Weights of a small GPT-style language model, trained from scratch on English Wikipedia.
Size: 13 layers, width 320, 5 heads of 64, MLP 1600 squared ReLU, vocabulary 10426.
Architecture: RMSNorm before each block, rotary positions, no biases in attention or MLP, normalized queries and keys, local attention windows, shifted keys, gated attention, capped logits.
Each number is 128 + 24 x the weight over its row's rms, rounded and kept within 0 to 255. Layers, rows and columns count from 0. Numbers have three digits each. The size before them is the row's rms in percent of the matrix's.

# o: layer 8 attention output (transposed), 320x320, rms 0.115, rows 61-63, columns 0-79
# v: layer 8 attention value, 320x320, rms 0.126, rows 62-63, columns 0-79
# q: layer 8 attention query, 320x320, rms 0.103, rows 64-99, columns 0-79
# k: layer 8 attention key, 320x320, rms 0.105, rows 64-98, columns 0-79
o61 104:169144163129102065110158162077126144177147097141101148133132160141127127074123101162131113093137186125115125128153140126134114129136115129169163168145106157078126106117150109153103113131119092169107150196123154112106155152105107147190127154
v62 110:112132169125132113115157118127114102119128151122100107113129112140157100135152128100139123143091101194117148145138140138137128160114105131125132122053138180104142188127105110151150089135135118154127147140137163137122153113092159126122156184
o62 109:088147122161143130175150148135127106100098107130097126129125114158111143111154143072140137145088088177093179131103128161112154163115149128111130092106146108128166113155116136166144126153155107129110112126097148131099156123095164113120118134
v63 106:108134088147135103112149155122096141133114146159106121104141106112148123112139146171150155131134129151106099128121138137123144104112147140150086131160065147132146161149129083137169091147126141102125098114155101095125109116104126141142135078
o63 103:138129121168109142125150128124114120081092136150084114075141164127143121146121096126169102117141125116151117093114147133142106129101129130102129126136083085120161145147148125140137119152112144144134104095137133140112110110097164108115153146
q64 096:102117155122138154074145123125120094101120096153154127141108121108172128122057139147106088120091154082101174131118194127106182159106107138123112135125099120133153160107140158135113119169093113108176093139145079129104163154146128141140095094
k64 059:137116147173148126130063106150149152134110146148089124154117134121156141113098121102120115148136110147133131124130133125133180093163172129115132117126170110094139111110131146099163191181178156198134140102124125166146134132113109127091147098
q65 077:126174149137094118209159155180116178070110109137106102145184115112149078141086153121149141136103137075082141130118155138110134129117130114132109119117105132154072161111139148131120107114115110124139128137133141087171108145151097148154144164
k65 068:117085101141070162147134091105126126104142129090108152131134117128091114149134107138140123092163099154114167109156159122121099137148099139111120133139135109175138132116115133106124119137136151102157095153106129131103155125128132152131161134
q66 091:100177102135132131073141123077079094204131162087121152120100129134085132113160111119128153127189136170153100147133112126097147105156155128116134139139139094131173117118131110112154151148140122152122140119127153121150127116124151114109101136
k66 081:138103196157120095143145147166148144130115111122095157100084112134135132147108137158126109144093129112109136126094136163152150119140134102125116108088109135133095128185089106143128162115152140151115106173119104144166142138150141118120117097
q67 098:157107093165055083147117167126161123099140117132119119119152122077104099141152129115119136144170145131168132099118106102149117142153118107114149124127103134122083126155091130154096126110153131147151129171111142160085136144130139144162193153
k67 095:098128084055106163134134137111073077113174110098135121108151112173125138143152149178148107081099150118146119123123108117107108111140129148167166122180129164125136154096101111103129118098132159123097113154111146102111165149149114136201111088
q68 102:154118161099146138121135132113148129142091121134108139108114099156137150124084150117122138105125115114118136146102117122122104167113108150183106079170117168138154110074154121108115115141119128102165107117140146181141139122110167132079107126
k68 089:170121116077147117116122094095121119132129065119110090108136152127146131105175095094123162113121067137115150138129147167143132085150146136155105150152162169108137133149121171089120139137115093116126099119168145138145146136140194143128140152
q69 096:133130134159183128120150141119118162095132137150114135159141129163147182120086136096115126098096105101124113159138129076095130137134092138149140123117107116137117146075111134129132156140106123091118150117108142194130191121090123116147119155
k69 103:151082113082128159140159148104059099070114139076104096118141138097167146141121124133137134117138134135125081126136146118100094141131156137173098120169149122163144164084116122119114123134105084141131089135098107113125188116154135150129137100
q70 104:096194119122123095131043146160085053076120110109139152126123113086140099145166126120165124132123150098164121095154146097138102076115122091119122128132128153142127133137121103095154118089145111108126138141125142089111094125130063144184147124
k70 104:153140141150140116132150111146143169103089117111090130186099117063102126091151110135105120180140109146114122121101116157162163121116134110145093106099145089130141137097147111134133127163160144118156120136099138113148126138140151111117127139
q71 103:084173118172145112121133116133119109114133135134143104159170119065172101116094124111147067163114101158156155108110087129155134082114114135119125091100142107150118128149145121128156122128138152162118120155148114087120080161146153188118145151
k71 102:135167121162163096095108124092129171136109167106123120099154141140124142121148142155118122163149110159112116114110097168162141134152133139151151111123090156134158106100128141103158164136152125118170109133149101134105109128150136088139152136
q72 090:143164171173123152111193160124177191121114122134119130116100178131114116114129105090094155161090169127108092131121115129168119124116140164152126117140134138136128108113133155107148163117152131082136177104122145111141128103113129152137140097
k72 092:173059151115135154129125141116030146137130122118142135124138113113115125144133116151170114106143144135099141139172151103114149120118142132134132131110127138090134150118086139083114117133149105132108131081105142102099136130103112098169128114
q73 098:109188082129148072119083134168075070154144125128166153141114126100135122126137149109160156160133122110152090111125171102168079117182101130142131148152172131125120168106101148105096067110162112101143115144114115129180115109153117120138131126
k73 092:095145130106164112160203138109144138139114118173130116097070131083085133129150127103131103144119156138159132151126127125095176118111149126154136109124065127093140090142138110159072148137134085141156121162104115150118104139135131160150119123
q74 106:131076094064142132135190143093143176106135136141154137113134077170167098126145124110132113137182094149118159106114156153145130093123136147115111113171135121154131141171107134140136114090104134158115118119158143125156147142123145159152098139
k74 101:131124091121132151098132158162137136131151116133138103137133122130124167142143077137160102164137108139124151146109148148095126160158149149170132120107107112127132112106143136129131131134119117122121153116088124196079118173143139166110095131
q75 103:126100166094111178121166131152138138140138159129146142110101100119125144112151117124123103142191162112127120155140144120143171146190157109123190136127150114168091128137117156135104109150136139124153120141131143122145196090109111131126179132
k75 098:191131131143139114095142185142181148123131137139113111129130115090145116121126140182083142169117110097127149135104150130093132136102158144144131104122078164105120117110100099122132113144160077121146167107134133092087102170049126147131122123
q76 099:157084102121126108114146133143151158115131108125123104154147127101153180148097150128112106150096099110127135107130121110124106162113183151112135131151118123163165130163097105103136082134134137110179117117102184112122170122070105078139070118
k76 102:095139078139111100138146123157196110118159171121130166164120137137107131138135116120127102092106206157120152129166122105161112099128126112132157161146107152095114114103129152153103089153099135117121135110173071138132124156147162169129101143
q77 117:104114166163123119151115137099126149087132117120122139142147183141176139128137116119126104106089122115112116115129150142120105138101114102117109117152103128119130124114095115127133129146122110140126138120151102119126098110131088131116139129
k77 099:133126153124167141157162109114117152124154150127120104128125158138202135121109118143149119132105135113107127072151153132127088142120127107107123079118123082146080111117118121133085146093128131111112141145149146161072079180154094147113093138
q78 104:092074161182159102132178090118122179156171134153111119112117118137088124129124156141119094150104148116129129116111130140095091108148145095119119106132150109148121099126074113121076170179126144153138141116134107173090116126103164141132104150
k78 098:097098105102102139127148150114144122133144152081144105108112155093176133122163121121159118093097129115110111092128131105125087123132087097123123123108128147132186146117167146120136097122143154136102078127182134115073130087167086156135137154
q79 106:127166138156165145161116135126144060129121156083166155099096161167145125094125152132159146164173129103129123108171118121143146116161153156105121088129106160094167184116114147081074097128122140100121103128131158121160096141184113114130121119
k79 105:086144142101117113101090136110149126151160085180100174123096114122125146169118138112111179132147136150108111162101149077137138142121194080102147146121152140125181104121138149139147053126151090117155090102139116155102092117172146168090128125
q80 095:092138163145079133228118117158087129080108113129113089115175131144120110148107116134160107130087113105101175139126125091121112121115088115166101122146100134131088152150156151114132120138106138120132098171144107048145085144108092141152162120
k80 084:153036121112085146132175122089085187085116115080147152109165141108107110108143109136116133076127101160126161134140144141158127138120109121108124126134182085161120098123129114139183127142131148135135114114155104116151140141165158155114145120
q81 087:151113095168120089144128165131192143130146149121119115123161142137112116141188106134135193149181138146138126132152063111133076124155121118123130107138150136107148121144096135121112144082155131134092177125066162156127099136121106127127168177
k81 076:096072145089087116167156115111084062125136097127144127112111132108081154132124139145150084094118131122139167113126125102098123170131147121149151131139087113144128146086112123145085129143137094128174133151108115115098172141141135147181100104
q82 116:058138155114135141089137147155078104120117133187137132146096133142165140130093126119132139094119118094078135151127166156130158152121151168112114140132135147141131116076150123135113101145094089058117109115165111151117166128144129103127094113
k82 100:155155127131106126121119134107146192107094110127131124116125149129117102105128118138097122152124108169151155149165142139129174105120156135110100163123142128111154097137142130103149127162156146180164146114150119136131100149121147104157134109
q83 101:078187071164135108142106100110146025180149115103151115096129125105113108121147125149142148145158131186155096112124081107144121079135125173131129101113166109124151105179135118106144159127144167172108163131138105127138058105106141114125114152
k83 087:141074129108065123164113156100179174144093145128106158107113126104149125107126119121100120142155131108118119152122114133109147131117153131132114121094181089191158172127142108120137145086161131131136140114127136171129093121146101106130117145
q84 099:186103136099117119136113112101142153099148119151110121110146106151126133154138140142140104131142137094111130164099124137128107135171091125131119162116124151152090165070066109126129151100157135151110094144113108134105186120153100135145136112
k84 100:159108114087121126130132132060102097145128111138116099091110151119147124152153147120124190142163148131102083107134163122139079150148113140126140129135111132123163143113102158135092129119130100125118115121123151113056131139107166140138128152
q85 098:114110132152078127125113142157127123101136133108179129099179141129141123154078143086123159115158104093138156136116096150169130126152125137139169115130146118112137100144171100131107111108128156129158113134144156153119117135155156102140167084
k85 087:135089160132118135123139100097107106088093151148100122174131072102167155097161104134078142098164138142137137118098151116120163161125133114087151129148152143170126173087097149133096102117117174128108169160081133148109173125114142138118136149
q86 101:124133118127165160079112088082044123147130080131140143152142142156141140151138142093119122145158093121146148103085097117159114084144136130123146120160124182144147140124118110126153153128129117122122124145145129123137112132124163123093105134
k86 098:156118150154120123133114128133106123121139109102102125117122119191140124115133161139156150179129164117148097163074126111136141148137118150133108085111153170153125113119122165151114121120109121166158095114116141147095087156113132164106158123
q87 106:112173150147072140079184107167050113142157154135106149140134072093097145118121150124153098110107134102084110141124173143085136158162091119138108139134123155123133126079112120116114136084135107123131142135077118129149194119104129096164095120
k87 094:157121155124092132156160108114074111128063148153100113124112128125132146135141157104132145114078096102172142059138118124076101142151125134117107104146132133155092104094123127150079111122093101152135127119120129132126128178142116133163124106
q88 094:109124189134089193102117112092104176160140117128092113138126169174099123159151150164107132134147123087141129182128151088126139139135133177134124114139159168129118108107082093155127143163112118136092116090080105136088151140115110101120106106
k88 107:141110108131099158152160127102062110161172103106086123115134127153142165109147153149104125134142165161157115088127152119110131205135141142154121090135129138165130155081151135109082143093161149146137135110117112185124133144128140145111116128
q89 097:077190085176101098123070070178103066108109105104153113151120153119147087152102145111109127117105141118126102123125083180140137106132160115092136111129146118193147133121132124119130117126157120111109106151155128126114104152156144130156124125
k89 099:138126137147142061097120152135160143098090159136137131112118120116104144110115143114144087110122105141084155106164116170153138098147152122135138128104109109150111096164137177103160111123106170136126122168119107133123172124098116112102138113
q90 097:147064145160106105129164107121131128156161147164121148161096099145138163101098152121135088113120110094150123140115094102110130116172123114154135159158117131152134150103145156104132123131158126107095125143158093138126140124128107134104115150
k90 097:120143135090111128144103153095100087145145106103125118131168164165141122154133128149136154094113161162115125122129140130118136151130106153161128131121140141125122142069087097109100145196173115137156153105108116142141126137142154128135112107
q91 106:133096180068109194123179149098138141128116162143097160093088102141129143151140128132135130134116131122141096157128188124156131157098123141101113103138113131082096146089126153121113098078123117115117145150167122128152138127117106135135131113
k91 111:132093164138177099151194145137110155114164121157111133146159116076164155132123130125139143178127115149159134112088110147131153122072140077135118117077123072124134133070149085162135164112171148100092153103126113100145108119126137126092105112
q92 100:099097123092131149096058155156095176146129138114104138139141126137156112112117114143136134097121122097124131128193129125131142178127114131127092119118099153115153122174114171112172148124115147127123126111139112108132159108140162122141137081
k92 095:145152122155081130136197108153197148145149127129139153132109173140127096089148144127141138147146129101094125127112089123138113087131119123123152149121099106127167131145119100126091101106106117107115173158101175150125115117140143121134133155
q93 106:156107073145105103092169143152190121147106125130183088108161122085108090104127137141134105104167129131142106149159132130119132158166122126104121163148135107067128117140093154156097111099153139119104094132166135149109155108129132130128133141
k93 106:126149114173085133167138136158166098109155140130121120147108134079124107098144144163119139125174143126069143147102166108078140130078140122128108176121131127165111095145131083107165142120098139130112141111118089115128139151129159126150158160
q94 094:181150096081190140131143077126201149133088137112119078115153131144157118152150083075146131118071109111130142123139129085140103120154122113168134093159092090167138102126094110141125127126089160115126085154119116124164169100111087117088135087
k94 105:133147099081147118093181130136140098141140135131113106132144148121078110155087128132126161103100129083153097160082098137156065074133067108147121124120152162106133121166098109169124114129156114149105128115129124128128136089102123159087164138
q95 101:075112103134123163142173154108124152088101127184104192143115149137107119092129161144111083139094130195165153177119152127120184122115180129140139156103115097136077134128125131127127085169108098115137100110157125098123109121118125110137112129
k95 106:114079124123137126155177124101158143144144147136097085095123103142103105123111095099147088084093114081133158109148151170149091124125068099111148174133118152116113130063098133093139119126130136100143149172117099111143187156156129138157130160
q96 066:139122087124165116155144135135125138130137127072122079128123151148107141152124131113125127121126123103162137127097126118154110102140113161152132127139097099133144112113103108126123120097121111125140091150106135165137099133149121125109066113
k96 086:166148100073203077078137134098090058168126132112150161116147143156122140166118135136173132123088172122142107102136089139124099097165171122141169147160161125134161126136129097094081124135138152149129112116129151102104136117135148152139104112
q97 071:151105180100129149156090096134153147145144117116144129124140151120165137130128139156120115124117161155148138110143140105135101108117073122152157112134133156146141098087153143118100112138140105107171121152135130127077134148130149117149127146
k97 088:089068118123110152136147136117158168112138166142110129113102139110119158102133157141141144089104149146106122161140183108114127156156119133152108089109150155136157150141118136145104126141133138118132126119138121114118159101148111109094157155
q98 075:097148122110064150107112088112086092112142127127157135131166141150115143201102129100122100107161094151124121155134145149149080105128132095131120103148151184135114142115101121110115157089123120134162118115121147107097160133112134148163101112
k98 084:153182175151103129167081111112157105164105164122151102125136157168119138103123140076117144116116120146149168096113200109108132148118119163115077098157137135120133122088113134135076113168126120102146120096157138132167126161109127087128138104
q99 071:130189112119104128143180126125129087126113148132163139086099132087139106143127126146110128132142093078075128083126106133110140111154135148051140149154137168124180168133116115110145109100104155076121138131092133136150127119122130095113141108